Weights of a small GPT-style language model, trained from scratch on English Wikipedia.
Architecture: embeddings untied during training, normalized queries and keys, local attention windows, shifted keys, hashed n-gram embeddings, a smear gate, learned residual scales, capped logits.
Each number is 500 + 50 x the weight over the matrix's rms, rounded and kept within 0 to 999. Layers, rows and columns count from 0. Numbers have three digits each.

# q: layer 5 attention query, 256x256, rms 0.0624, rows 42-76,170-204, columns 128-255
# k: layer 5 attention key, 128x256, rms 0.0608, rows 42-76, columns 128-255
q42:524528493509484538455474501637574484547456486587600478475413550532440495564436609464470605459538477496447456488414561487431488542526531581483531496574594474502459469544488491434561469343545516476433591508472473576509587548589414421517595518600492542493543492451528489529533554481549466466413480527497533627465568530480459484411526477597516510467435449432537459480461558536600494542513
q170:561548593433477464496514502612462593434499351530496505507534519416450478491504519422422526428498437436560505442516494344444440655443426610517562438484566562460436464512519477364510404367462558506476574562496503516484530548585529512496602545562446499498535577431585493557517530512505468477534567536483547585345584511487462435484476579504633478469483479465454505510400497580636511601547
k42:553509556585514527429491465561578482481509439563402446532408511400417558515473417460464585538424432418522506483459508463513427571563377585485524460533567571572480426565550488468505535424440504557513537458404496530467532500515426499445453625472435504476506495579406412662426519500527521517460479525419466562517551455475575497513505539487483515475486536509486558431503518451581415466462
q43:506599461557380449580423485612539562535499494556523546459500529514511556410505447518514474617477509481505499539449407450514515402499452447487519562482482471514549524527519503517518509476582462490454508513560535538456473434442528581529443591511494402511564443570461568545474445552457553506496474506564505580462592593497446456489491489435470476497442448521456530532513563456484497518582
q171:440538510572509523509474485420468463459540568479482541425445447548533424506550524473570528583546488577532464548476464468630447447530608493473479511483524570479516508531571542471523538501521487412532460423508480527475520511472480551562466474512382441541539489512511527486498442513564493551480525529517564407543448494502532543475529491599514398558444484541511601422518406490426429389506
k43:470539519567439509401475456503509563486436519454524544542468496492496439478527473427458466424522442407462505424529424516467446476556504505489512462480462438486517483462525491514539515470541486502529523501577436444487517429498499530564491568433443503549505456469465498529575483505502450496493570524508477520537483458439381504509471490566559558500516517467448493439497510453521513441567
q44:501517472514465526531496492563588604532533524497548528423492527607496518455526508437496528592506487506484481484419496461523568321532539440542454515512528480476560557498441497478485597548657473438569472510515531610430485420485538576494482505471432401499466466566370579594516490568550495476445463505524473596417535599444508595556521437400382517440469469519397449531566518446439565465485
q172:423630389568360514393494510651622583551622511485508657382408648679522338445567513343631586526565515520601526484302453436555437370561632496442322552537668425385634475437411447523602679573623541424654427469397466762432517398495335553429630585379621408626485522627300545541488531592653491511290434437603525597417487611366413629570523423465430488416350465416469498428583571482407541384354
k44:470515473554463506456530501487544438510445513451505573434499503600522425526562480452418560438509510470542497494463492476492530417570632451500459542514473414440492536519434515489591432542524560462485570471527442525443494408492507536561530499416457446571503442477494471558565506543550492514483493507526558533525500505501399553493452379494481538530481492531469537445516496506463573402539
q45:415435527550522607414462534487465490442485521445432508460527478498593496487534484447444546505537552548362566436472514587504541447438496500491481492535503424498558423490508395510472566554575481507532425464479470516502407442451494485498471498469478418531472505533442636509512574516518496545442477466513475627486468547535454430535461461482397557477436541504452488436582512506483597494504
q173:498540445501459630431560417579472526500488534471450481410479557486600460519527539493484480453468547525536503474502510543457460511444527484478474510511507458443507462467557358599462527554632574509535518431461512571487377485470434592519527618404560444506454464596408595509415561548510532478443423499571465613442573542435492485535505501542409550479433524426473484511601577499516484469456
k45:415530501471423513529518486557536500400569535475532363465519481506608391541508541452391472404545573508470488573497532515483553545362541428495389453504493408458406466457539467532418487666564554445515476517584547554488489375512486597522393553463547457626473538523530431486441518565591482517423589501527491540476492567546386391562511392453439490463402538500500492519548473526497593448603
q46:476439458499458532553515555526468496458484545530464470502528511387481461566575451477568516430498535564438527437510611499581482508466541472507560440516477484427440451522482483376551422455448518508534559531597442501575500535533472451486511532492562557546446562552469426493571493444550450468435558510475506407511456478503442480575519511521540510453466509424464584537509458472559541505435
q174:551496492527460477494447384618524576461466436475503520496396472461498465533399509447552564455489485547477550407490626486426519449441603542515481445417530480485454392530479470382501376473467666543538523511500551478524462568503522515498554537478604538543428566512473479583460570590464491537481509492518538650531547466466411476525443511634535474426468472374481537472470486575491558654522
k46:557420470532504517455565448596501522587506478646478462479591443562547376379517401463486545591470509549418473481475566405454512467480525522516413410398444508453382466363380472458548438679545514490620536552495536473502571478561430565532536569489537445591581550555415491520396412500492428554473482541569455589515529641401524548495464448533472548507410518472362531606539543546450558501531
q47:468476580474499524459615510505495506487457503416456548499497539544531535529496569453524413482383475469582445573490467380508446505448442572537522557506513509457504466498396512428538519473469552558502510466402407389505575502549509474504484414608523549477552444491511392454519502479504471532527512553523569536447504574538543444551473533380599390486571542484484554503459498627534440537515
q175:481499581511481499513528502438440487530503471448475499571584488523475505547526584534484486489508506546475519549540348472466634451433478541535486500496524516430568472484449462513431520494469530533540438472389448480579472467468567403485492475571473530436537490435525497427492501500492523590561536473640554534504512452532575486430464496420531484517560519547549542465529539545486474469501
k47:404545601534504470518563515509523466438492548529401506589495539489421514498495541562587518519491494601439482443527530413512525557533436619432522511508575524584477431464447459440410537454473568502528389529427525479590543597494502411469487463502468521404516427424603519520400530476497460520493434536440465511483448459488529596522442608493523502483551538583418460449582431584557453526470
q48:513490495490539548599489520468458441526407560498462511455552460481442493511507476575501434529494592515421394476467413479560565484506515590461599554470459525477462483536464477456533528409442484522479613446550518501462514567554501449539467521466519537407544398463605443502493556463378476514562568505459472490441608497599504498467457481529470496554543513541478462543551480543585446537556
q176:549522436517525572428469460551571501545476481485548590459437504437527493456471444458444567494558461517463507499453574490521489497491508596473463484472517439457419505570449545461475404451472488531422617530528539460478484501490469455485472557507509529491504550536530408582497511547531535423496511545463513519520468526482489465502421487560533492530493459467501515550434586517478580574514
k48:451475456454487527466509483526494525528465532505538533515499519540468492505498457534560450523528507496425511453509495538599566458445470505475446428501490519468442420413536461436532495505477475494558527469527467536546547498511466521518476560570574498551538505515503516520403516474449557481543462504457470640454494571500476529517577467427468540433495533505501392528542535505499498588587
q49:514563408509512516487525480512502549483500486561516479465433527493526570567590539487546497458578442529549484546521591515518432420464479431493458479593469506550483501450584452542526454364507511469456547487537446383552513504511502463568453507485468478566452433470485383378511288567498512466494492537517522515512519476495496440527587485520562520471509514463502526481494476438558495553610
q177:415594427482452581589469523559555507424527461572506480459519578521506573562512489473552460440545546503527475544498523510515513466466425426538580447571516427449485496528553460514559471445456644554422540550461496520508485527453568504554516578433598530536418511440464467397587457541553499536508490514526489537464441442499439454502602408582543489474485525467548538458542422435586558530491
k49:596498456572498483517585583560582553434454512636555536545562518553479556552502630455447502588481516590522608506489537483509452504487495455566547473522473386508533595527537472565626495449452472455496500521464505496398451609558614512511551480499498518514475417461438372484614405511459367541468488477574479423584448489454423476495446539496570474510483503494476538515515430503473578461456
q50:514514609526489524568506502471524448543454528556622580550486472536368411398508484475464518488457475558481496467494492528473535523550568562523499547489466468494523574511389525455459500546624488546444524464498503565466524591459475523473536449464418471506581598596533548476465566447487500572539379514508520561605551517525547628570505424546536467500485501510448519527393494567515475499502
q178:466485528505481626508455495486505403437471588394551583588515477480449397436483505534534505614456514525437519467509436485513580493406535509551484497452523421519436435465522486456423466473606493496525452444465505599456491511448484534532512503567560521474549473493538466484575549519427469497553468490469504561508569534544581556472473457492435404475507509533358551510470483471464510542601
k50:584579501563473578486414472522527504558449444549450496513547390514519387444612509503575551624441492493518516626448530493536531549506486450563496500478521487560506507580431527448350392470479495501504605409518588440391510551529415600533502567550587449494593501511542501526483523494427468412473487524420516546543594558424526549438499505454459480434479486522548521614477526500503555458557
q51:489540458587539507523533521569505504507500588568464485519476530431472362443501507499499474533504477469499552511497542511465527510525431459505419575513481552583492473560524489484449524422462503561439492436519501520420504426481449526515517580473529574453496499611581509492485498531419452537454505454500499556528613393528462408536464593476498478509407477525542545533532455452496387446614
q179:488447408505571606537462671584484422542470525487425490481495515478474506396535518368528399529511500516478525474473532443573461600461472502435372543555531521556517449516588531474449440488434525537523534492492421526421431422474448580603495507527606508474555556431469490443468546482536568425525431489475486490540564452498428371568501496434480505570456484497507462492411523485474407552634
k51:539422431548494485532402423543503517422435460508575485488444573427451418420524521520541545420405435459605550441534482473458460479480475417628525543469511470525478484463634541425492422523484502510522510505544450562395512520466510483608567493478562500579479485479512514588512553418486528465471480490409423539586517524506503442557554517542514491442495393537589492530417518451518527529598
q52:577596468521455411518547518597441509423558468426376471374547613450596453531470517509507532570442613424500493513472522591526539517483500461492578557555472512504532512492436527533537511518504407497498476459586472482447494528597522550468462474527482519525406398565528511487438519572480553473396508452441510435485515478451486453503507521481525463600478470530519494512480532461536453372457
q180:596554520473455446452573564570476563533530521497464512473498537456516446605381552399471506472456463453540486479508531544519529489512435589474474536566529454513536439537514560562449480513533493461477490525534538527457514522507527487455555500504503470428536482575590551545443596537510572506489527534519520508502537501495544530522466581533442449546501456475498537523410571537559468396480
k52:500495444471474457447512370531391509484543472453451460418442660465503530560506485486532514527451573464540419576517508545513468401540470484457560423473473562495463471403463492612477536587545540559511407569515419473523566470503504555571509514452453386541486458563418535550389461492508595436525517527488441504478555570422482481655496597517471500537550398505516518487429507489541462443545
q53:493421531543585511462467531535480449530471546593526583522565495476476526501487461431468488487577467440470586508535488411370404470462517558522523500501535443547499508575530490480513478409421477480401458506470540455500484396420459471504455564433540421463559459364482566439520477536461461511592547541569465534526441474495433480424496480537572560465458520493518506484525560542521535496552
q181:382438497458582553503532584528569530453511533528447449457501506546492567498517497482546519478565515524519500524503468371447480472417576639490549472516524410486471514471589461508588475437367457431403435517365493503492545445423536443455519622500578372474595596302429533389564504501457415470591478532531457606493507471473541525436524511605534603507466527518504480431543532490485578510511
k53:549419506512597494510469530474580460409433569623588416518569510516393489495437427425431587471448549522565502479487507619421541520568564448582466481635579453557489475455576626463497490612441441490368530440538503459458547451446543346454532503504527457535482561468485432382477578560585523450535547488542402497559489490495449480447605522497390519554465514534470412523489480495469644516539
q54:498530463456511554501481501515527496582535511524582523437510463488490506451507499471548442513647565454489465493525434522532446502551417560478406465538556532381481527517539549471507441530517513514416569454489547513446512459394456457519572554393464492483530551445572567505520517460546504537501511513411496436514488402582482588464448482487388490460445485482544500583511464501496492497508
q182:563523464499475503528383468486536501496489472510511581462580512515405617556496450497555475495503520461498451473505486561591463462539391521429499426484553440487480540467506529482532450472537528497389533602565589673492453475526460517553482592515493478430440594515575504496500510443480449480476551392448525540372419462505451574501506514475473442426490455450530562569611497411457453559469
k54:563456520451359492452358459512475444500415470431550565533596521527465565539526588549436436533548515357435514513519557584602603492539475537579502478503453471461423495472571483466574465469517548463441517519507472527516597459510532445465521487521505529526580398494595606598565595466506451406500523555470529563527538480574487650420550476431469545412486451558582481455479513383592575436460
q55:564367445517535582574486476519492464489411557530491522531478469541476429484609481570490528489456573519504471546512610421615564519487494364507484523509424545490458449516444417432388448504560479592608412438531525443462429364571477456575464538389443461486434566658549395533434556457488383572433529434545487509506607468471566462593452477477472452435557494479539539571534413588478476527482
q183:545471456484498517591499542574420430504455495564525481498465535469417457422534444482493458542465562458541483545513517527615520520568432429420469603598432547514448509506437537478498473430532447583539526426582450453456414479524533526545478481391543565536494556578533463552432525451502518517460507506422459512503587541542503429588516486479525541452492556477526445613540432510509494468536
k55:558544443563450540565549397511508505487439466414566586478454497556528419471576511535475467407446504407538554494636521424468581455361435368585497537428406513418494473569482469495440397470510456534513434476549598638455428543547469541432620531491459537536441581519586506632426444454517525466479512441557515525549485550505510465609516464449523437480518554428596593507597527522527552593471
q56:582463572500560433446550539478530396551429456489431469433487518511624523560456376480572442537489563469558525467415371417618502637496405548377574511416492523444496499476498505469573480468456470440472586496501471495512453432450475428547445464621512467452620499492588492546450570508552531592527372494453497539516443465612459497520459546491459492541468464659425468528421512551410517549523
q184:523580581536577424494583538455489456473508503475489534496394461505504553530499439500468422489527517512555584461497485509551482487481460452498600476370457578498493500474502578462525519508429477487563467527550574335583471502491555439513508423605435534503482481410493507555440498534543454519466459465496557497566445476596328465577479526461555513525484469462472576455489440587503464514519
k56:496448525410522499530504414495484442592520484505478534479503459549434545590549402454514538446523529460455476371518512462545553455498548521451498599396438487465447581439602549524495458389490453556518540477525479555550556523469571457525412431503443519445482439540564470554414563545479470504536483528401559391513495396603494591415595514567562499509500366591337534485488476478516475527495
q57:523462514428528483598510614575419510458448501480430544453473535428496588433424521371518413551385494502456560517475448415483513545497482466559599498488447494504541521538515526451601472458471485540481443517551487479430491489440526429491471481502555625481485433550516410523576483457555464529523540476508439449499509458554430409530427467558506520508474538477509489527493403584469467485570
q185:520444438460513457621553580513540483417546506495540522509431594545457609421455505477475444457505573511421651516520441505457636490437480528559556460495461524514503503436437540488575496515478494483487479587477534495468439521398493407523438515496602559479432472520499509496545573468559533438524476396518540564540527422418461472513478477498478618481465546457460493468519484516481553430521
k57:582438449404550456480497604559494514480481514492558536410430568513464472439475421486474499554424572488478418455454563524511591431498495459476503466450494470496407460521470612379628556523582588468537572593523495509550526501547513430552544438477502577539474435493519423455452603538562543446567359545497496481532555538593475506516480428579451545528464437459452484549396451586546535602577
q58:552489589431459397500483509546438498479570539542419445493624471438460366572440452469458600434543554491570478493528595574425456578593560438505457543592531502632506501508505502590402493568493466581404351556566540585425505454493463504542502498470510381549454635535510511411406410430536593349429577558425398444539558432418498561574546445552492546597521510518536530533372582353515549429485
q186:505426469489450505470497494587491552559629448453372532476476509480587431502522512406555505457550479543460560533503575440505419473414467558580442523472611471408476470538491510579419565487402481532492410558476415547410581467557495483407559593529585508462447593496446456473472513480467507487479555503561514480501482530577533523428543469397550563490512479462532455433463502414458477575555
k58:536388507482615395530448460464402426494539455536431472401559535465509551558533451372515571477445492582584538586436616495421432457559560454499474448532446537546500580536465548535541512526511537489415349559533482542516417377494547404514565579446622446511497538539541526474517431428437538431555480454542459499511538533500590506532518536418528525484541401498471487660505484444499456460492
q59:571490417523543531561596478505553444603491560551611410502534505548533397540489597528515448498478447366562483493514582620581620460634512387504467530513340536528443572382413599551387484504528525395524534547575441505420495484527453529481539557481450549551447534548482487518452392446568530434367591443458424372589540414546484519522502492456368581516485571455527514624496517492410477584495
q187:488558494516544570512592542587521537567434602508645502449490528549511513517462498531461497564429438426558503467469500463495568420528532447417455490538494583567473511477488521507548492457509543402521513506514439477447466419556507491494503391474547481450579466520453507522541495535535510447449568467530407523525503551534480542548443528475361469494484484408543569465474505483437517461417
k59:554512339482477569530533423506473575548493485528581476406370465481546569521494557562474481460455492330492503584481552501469581426484417325608468552453409567492504629524397479557454469472503531510585509549622517492454572456425538559590450573505541382536400477483481534500416443507443464492367541528607474433498565507566538426516627632422357512486442466423607434723520534498478598610470
q60:511434542509494544501484551454521477540519504552548524405467480539461432600510464423492559505609529449524498567499457603439528481466516598517567601523552420598508617531569449541561499430461461469399493411497517514346538453392451443549507434503571487509570488452565470486534495463491443451600514499547434574576506484585516502484484429468549526604439527520543463425497542387479546415460
q188:442372489591570521559510525419520498560442562502500532498552409581549467491589515528553554495609538529477491531437480399546492497469540514513423517537490442430516503512660487514530529536382384476412530507568433542431554472486514464578495427523575499486524585468578409373555437401532394503517559480515483520503457464558548493387585392448522514555512469562548483500542482431510581438506
k60:519530477472594437554581569470495512488475507471603533464499557512550521525467517447455541437547505570477533522505446587478502488446581556454486538609500436394593539449603483543514500496415496390431477446521480475486442520395531343552461439650592441524612457433564487472552574502431561564573417466499444479492423538504514496520568520456450471491469529585477470440438573472467526509492
q61:497520509490538505567476440497497487505503499461514533558566421478481483551517446567511453522613410480481525491569500517442488539551587540435482524444461468509422446508556558447521444466476483407402625458541539472433487457479544495531442555530454552480494436464588491475487409472430471474550561486476529499566559492568417416459508546508403533553477498562490529462513501485470522483507
q189:543507509527470488480496487598597547521487510430507549516491442514503476499481458456446511503522445485513514469503557497471474490514559510487442490458527435471464455522526548512522433483457557509395550495467538455488475454498487535452444470505494471514555498475538521517503522487493500516490580480499499609563479538498477455576533492579489522553488466433539483486495517497403578504460
k61:531427382439592477499474486572495481526496572537569489549460481529575531517499481544524564391616497464462544494476543537498539447487513347574507461496418450466498538410571574539450482519398422475501576489627457372565529440471563444554369455451575585578505569499511473406448471467467461476576588468498472463470559440588497456418651490509513593577487475611491409520527393407551537527570
q62:455563485522512474502574539463439518490515458457443462548539532403417461443489556579516454547388584497493500489506481496579487592490390511489509537524492532514516480474611420569448577470403467596414478484544559592515422473541461521519465551519567572472525465567555379430480439453430571470499518493476515498524616382596489405507514536451481457537499520555499562580482479462576375472590
q190:409523436476478525492519509468491530495470523391451539442512507522407487522556646556521465578459593484464546561560432435596522525493493499479412546577572536466537502494665544523406526421488462497508486521508524539482423462462468474561416425529473531450489448391512413473476566526469569396513462529504546530566509440514541422498515549415442448480511414529527498507478477539531361451526
k62:564453519412462514516453526539436498516518451506552557567554491373452533449457473461503466527481438566495500408408529439562461522503500526547499480487575436622584549450558471431515449557596452482534483525471400534534550515467509580540460574506566493504487530484432552556470512396494553489554458516458424537547501531470399465510499510532500547483492455528483401521461546459491455528500
q63:530561463429542522634529505585489553456530523541495412470484588476401520469561545452502519449443405578473458605537490416470465505449630498567505500451476501540524539520466470445519337369487434520517552463534460512437554552541543503403584571484461519554452526519447498513574543471607489453502486462506483399461472543459570472497514521566532560531506576463496549474438528579460507456535
q191:508494400533490413500532576603633536564507497462528452503496545555451492541411543425492488435476495369522459512535537502462575485494611478560487494492405496492496527517509485499583494450483631475472634570478508515422537522586492541430522520494494470481556512506501523538483521437526473504518570455509479577487487492499532490539586509558428523436498499458529558547490548482461554506410
k63:636604382440527536479435594594493573461519581638540464488399517558490462491476525441562489446494582625578459557429593500411491525468514359528590449418438508499465457428390518597491472517510596449518596538501524419467427454532609459495580540485450433511535477482427506458453480503520501487574409482548433515502529504498546394528583454538601594483496565399544579553471482432398563494511
q64:444500549528468533536468431498443477514425537455444523544461624543485517467609504557531466446452438472515559452500517462517394524464516484494558480386475550423513511401554372509501473471538472510557489449445455493534598487528531487481519540564491512495503461479511494507487415479482522621470473495414431440489405480482544436504567651504545509417532515545393506481520444578366451573556
q192:466475575429544478540482543486413447535496506478563504472538494442519474502504509487546468533456427530530519437526472494505453517479521501445460458480588631499516443532539536443476551562505546501483552400516400499511441523481446529569490435467475524488517475498543552499551528518514451503480457512512483577534478492492514485524508573480597532481477485517558506512495503491459414459496
k64:456471429475472457533420486490519453479432511532473536461516535476468563484497503451491479503441417495518538438473516447510471554434453455453503461438523519499556470504503459510518555467516449489530502498449453458460502503460585556497512523438494505479480503497485505454490508467520539550504493553457464499519371534549530460440569617477552530390511577462455496443566439598487494566444
q65:434558431448429551521575521516415430457522445566445611508567502530509514522430500554500510467474429496518436500500500461556479562448442536576475491470500433430541490506561439488508501525548461535491558504504512501511473438551524553477501531525530562529496491562502520528501593435669555608450554493508495489516504486607476529489508404407444528507464524562532554510458475501602503470457
q193:495572549481464626487556471563451514481498461511441514493461602558546492555486488470412469502421504435549536390513456396439548466412532555545533471556507507518543471468560475492572515504519459541503550478520529444446585499517554591498553551463521519489556534522494521582453522555500515570518541488553429514531471476474513468468418533496475571446487520474508595513516419524561527547491
k65:522491446457455546523563435487484527519554470617537415460528478532539540533481515509516471463494479449419462556457545494556473455436522580539432527460494424548489489399554527493507508526525448478409495494503514509414565527501509487513545611550542550505515490476432482583532535519543545527472540520600557483477578505602482455408499472436421541577439497545536555510413492575527545467555
q66:482507505531567534506508407395547446525413476428501448541482546509585518437527501581443449530417585314504493563546508559326559506480421447580570474436414495532531508586517554481507446496524575623372474498452504450362489495417584490506490458419587410481559515522590423441473546557469503573598527502482415435536609596467527508449563528552477531524514581506477521561590525407524489517493
q194:479431532551512465502502506494494526481482521495561487501488529543566562525543501545497486511521476437517573459545498568515560464490416485453476529566434523521516457535551520549478450411478530520454475562507518487513510517480591498529482506537460484503538478462569510488528497503575451508522432507500534547539457538508521505465520454560512495433524523474506487451570547350518414528456
k66:468491512507461525456491510473439494497414472404477540513470530614523495484486518540372474586438549464473526555535556531473507507466491443577518548516466532538567479460456497533552436513453528609432555569466505549476463470528531551507460480413546438504447639587573489468448619565442482501501506416460531490512560603520531471495520560497478496537506496511476508500532503405562457535475
q67:493555433511497560511486516533523511469504527582479437460542586542547501524414559501557495518545532493518506524525532492628495450544456565536530450487529527465503475466554535485517507423483495473518523581424503570470497521414459493495525465505479580477472531458419477457522543502566519493456490519499453447558456471524537462535573516468507457498522489551504505491520507517380528509554
q195:558540487422489504492447456487481573517479540579496489411463515571503476512465549635517444511541553510525458529560609483511489399566487520612530499577478483607530563437538417468540502500597535511470475511504578591497427508491532557576517463455437436486504537453475529416485495492445459459497492543573519498529503454510524443471585521505470488473471515492495538554617499472511472521502
k67:471515500503491566500506511484502515480497562551471491467476564541409496552427478551495455530489533494548511482460421501435504528540538488578584491414525569445539452494517526511543445413500551502471470473486464547403507545460418550555481496443422504464453476458526550523492539481566550426498519491574536499470508505514551578550537486533480472548557532552450576465496487493491518497487
q68:484481512454536407535528406452468501530489463491478466485512485373571551434524473607517466550441554488586515521483542588601497390441495464482530523585450441474549471488538492509451510525445489515473527464566407426506532479446599520512390512464520373492522431536532522498491460516527554469474518565496520485449514476548527489445534499484472477513538508550506477627482453474429473536558
q196:522492482448526426589523459528517501584565462436488460355498417413503564525538472492547483547482479488500544508475555571610497469516419451483494498528494434461465472496549518530476534515403470528469496472563573471474489533499590455619363498545494572406492492548548530564520527567551529471533497448446527528535569475515524467493498585495435500475498452507560437611560522484489501498472
k68:488457565385481445533509416517469527518478479514581444448512522460526569461543461515490471549502426489556559480428525549563490396502503454477450533492534525552471426514509475538442529508553485526523521533500503474516469470479592501556413466479538500501467519540507502419417508500536489434514522534448531437548543527587540518545553480543530500515525526533476532575526397446463483524476
q69:483482422513494408523504512577472510499478531461446457443458444476463550603496426529530414480447491528465566493534497489408480529478404482611503570632495406519457666507445577459597499453577584564451462387526468485535536521518475420533420490474584557508527484444500397489495512577480519457538475513508440559574499501496473519527496465548554563545460474456526443495451503577472583487547
q197:477396407478481432485541511487537552469590484540473451508524424515534501587525512589565454460515514474497511496556559535471444484445408498606510490538524472483439552560556499527467477438507550472437522464479590508508486511506468458506501521494504485474538460468531565479447509473473447570533539403506445561552452454468559541524559414459530546483496507530556499503490474487544586456447
k69:451477503491515478536593498611459501523549542438495509420490472481518537555492414419497510578430492497541509518607550452469471533509500475543600577537497401528465539528445412501527470554535491557493457472584503565613459503465545463508501534532442472487566498467588482444419563513540511434541517489595446537605504501502512516532559379585510539497487498508596529508517498468432598492551
q70:430511549483413593519509557508540568444435497468532609475396671447602443475526540436392461538533582345550537532483502454538444527444501482411504534410488435531444522483511515537479543468469410500546378490483466542445531437397559506529526539436441536443411412542539507524396505441486398490462539539379499480469508393422592626543503546519491475425549445512399536599465485438527562499496
q198:541445580531482532406540549462462532547392506410590618629523475508510488506559525610520444475550580366502528526554450475519505506466569556469490513468451548553488441432480534488531524586541521413510460440506469524581427505497509541573504416493471456460497439456555512460472513430449459542553476437564544528439511479480522481460482521503505521457504452575474517490470497472542427456497
k70:449467545487448536531500519445605522440470479489464545446436583412490450601571480507450460550431512465551462495382478366527587528424491559393524501393597446600447495373485559542464455470411465520500489462441505493456461458402554484525504508423510500441513533470571490489490519485474471466484449547444531488516502431481552574558450556474522477436569461587427553536523528440530526592463
q71:364573552435523467451577436489468432521441536453476521416424552591332464463495505480437539491539491539470533539501523492473424524504506406520573577462492436512488442409476480511516523533571435505596535483541569564392417431555511536437577488511468474483443513602543560563491547560503501475447434492461453628510591507591605481512458513491449516523458580542517524486457519490529443412477
q199:460602579481451515428515473546578458494472589476454571473466504551551533508471501501438503440451448544527520477494440542501493486501539470469466554456520441468503509509476440533549518532493558477558449512445412509462481512495581556409586499479511537486508542559515507518483487481503474556502488533517455586500453506649484554592467461512501522516518475478488539454467433512479514515472
k71:380547487476526484421587540503452420482494579473486418461474513565424524498474572523515483548484504510402553527510497455514583508522473459406486579448495554563455540422516599511501547510550469488530537495522511583474438447493508506406489445506528500501512431533485478561526569582499497494436460537430511546549573505551469431511438478452486435564434551532489433496520459522628496397580
q72:473528567530593592455480500456519428490515389522598531514496564451354516444568521535488551494455495475554510521463595531506530422482563434445661476520449516500505524514535565555499452572522430485488554390413507537356558447404529492370576451433485422542495503579545518463522504518374504611428434478457421510557610503551419406551558466542422553513491509489471542494496495491524539448452
q200:444539475502525636489459520515411484505550474563581488499457538497460554360504508505499468487493413541515566439530541560578571378509510486395504429591479510542514449443507440510569562540429389404593509555584555459471582496418529456395527463472479563454623452538477489516466476590453469506482491476521460620510503633501454448491507490546426560441495548452492515516565492452496517544594
k72:447532498548557624413505451434468410601498475543586428535557509482417547488490466643498587482524425527487494516496624520500539476441465429393499455501493543520456575536517609519519532487552430520476538466483595441441507478514492523480467519483501498495473479608444468534483474571467463560403439504439478419593570540506474444537464545478476553526477572445486484521493542531559512469501
q73:524478488557458546494545462487608491401508466533551502416607527518544445566508571450434491547467621475519470500526473451547487500493571490532457579526513443584497565512362569518563528528488532612496412460456483609432504470506529639543498539453496539476471496594547527541478614476540543464574459452507542513514536482465481467529449482457480476619538479546529460580529491480499540414403
q201:529410500474630500488507466472444540484532518556444486517483555449508490538470557515450524493469508535486502520506578467436535503467533526521487496509439503562515463508478480491516475522512423606592523425485479510549507385537509617488542515416446536546469536576606524486392559537532558522502556464582550460439461446432519438491466496445518472489521479490469491539536523499481463473463
k73:542547458479445482546485401451590493385603440607438476400470521470408519521569487429508520522421571526564393452533508538565436535537517460454471512602505446483519521545409595501478443470500544591489519481496509490462516491515500526591503578454433486478490556472504543511521584504469571499554461519520570495477451401454424488528478498439497469536546410544550473502448529455481496511415
q74:501430552396506378570482496536513503536451549505459487439512525538445545458478500514564491533407506515534502512446431617519601443451522492518547524470490443456481462514449464430540526477471545483483517491554550423472526571563574538485380539514501547550521544506547513441527504469529425501488484592471512551418509511524475621507426531542502494497482450467490517471460487557444492534522
q202:502507511551464427498525501503529472536461513511572533478488457492504507603422453458476532552402495477519487430503450591519493498486496442545533528448470520560496437520482552461506480510460498478526614525487434488436525549552536509480498464523515518539531556521603554548511516439572477430502495520470502532581442488477506575553519526532529466592500487476531496549489500572487616449485
k74:433526531489557439559543524581489488494425568459573445454567529512520462463518475572548475569464547503543440477493458575480560502530559501473450547467433504435426531543457459458530503514549551459507598530519468427584536588525540546460487414459487588529494461526492519442483463532503440536521531541518549475506476482541516558444473505491490496517465539452475517501515412546469425504474
q75:503453368547472528534485453446623480505564405552547541424446513433430499477519449435525528495590418500489447528481623432434529443525419509455442502541478550470527528471532516411474544471519428479505527441562542491443481491536491488545500500466526427557486522398450526470565400493556404464505555545497566491525494513450525480406567416451491551467495485458494462535553481458587609479415
q203:527459479534494469499457475539583481546490461528577511526509497475505459553460520499506528396540425455513481465542567475466425435529484524439415544493510542486550507511554502526478449498518556522478551543546533515483485518503458557457512600494531465533517567494462532502573501492537510559456525563459494550467412537445558532472521476595521492429516503420463459480496507517541465572431
k75:443500425513516603527468483491553457508517447523495545514489508555519484551525516538517457478514453495452475538524584488485510487534561436496519515532404556472494527549536501398496514504488422477547502416569491507494605461491446523499515460458441482545462501467485530532516481527548447546519588567522471481526492520418492436433586441549442514492509474461534492499485465439501608425517
q76:453516450524460563443453552487597446408499487571576436594527383504443524570463448518544501502592453557543510540435480362467477562487495519406451418479529534508503542464544637559589458482408538413477449577423469505536398541437502501525460515493452515500539620457476537470596566416572411595630508545558477535545490508551420486551411460549534481558510518520490433439516520467526491502496
q204:508476460518505522423462456490582430413438575483512489580530463500510499499566541512552536534547519506515526605452513463511499514535468414482511494517523518526445520515508521498404458535508460416482451473501521512515466470428424512513507497484539402553447536461556530475548529442460431458507537526423464479571543578492445482462440504544405464536524514534512563445462481464537576470468
k76:518484489529567533473544537438529464531465486515513509602538387456535452547503521574523505525516505472510514529519437415531428570455570536517443461489521493462523492482567623511529449504467534399470406508440536530478448539466403494519432429563554495486550533532531498494586478434525471521571488499560528576516486490576480482447460560595552491516558524554517446443518541502444524506491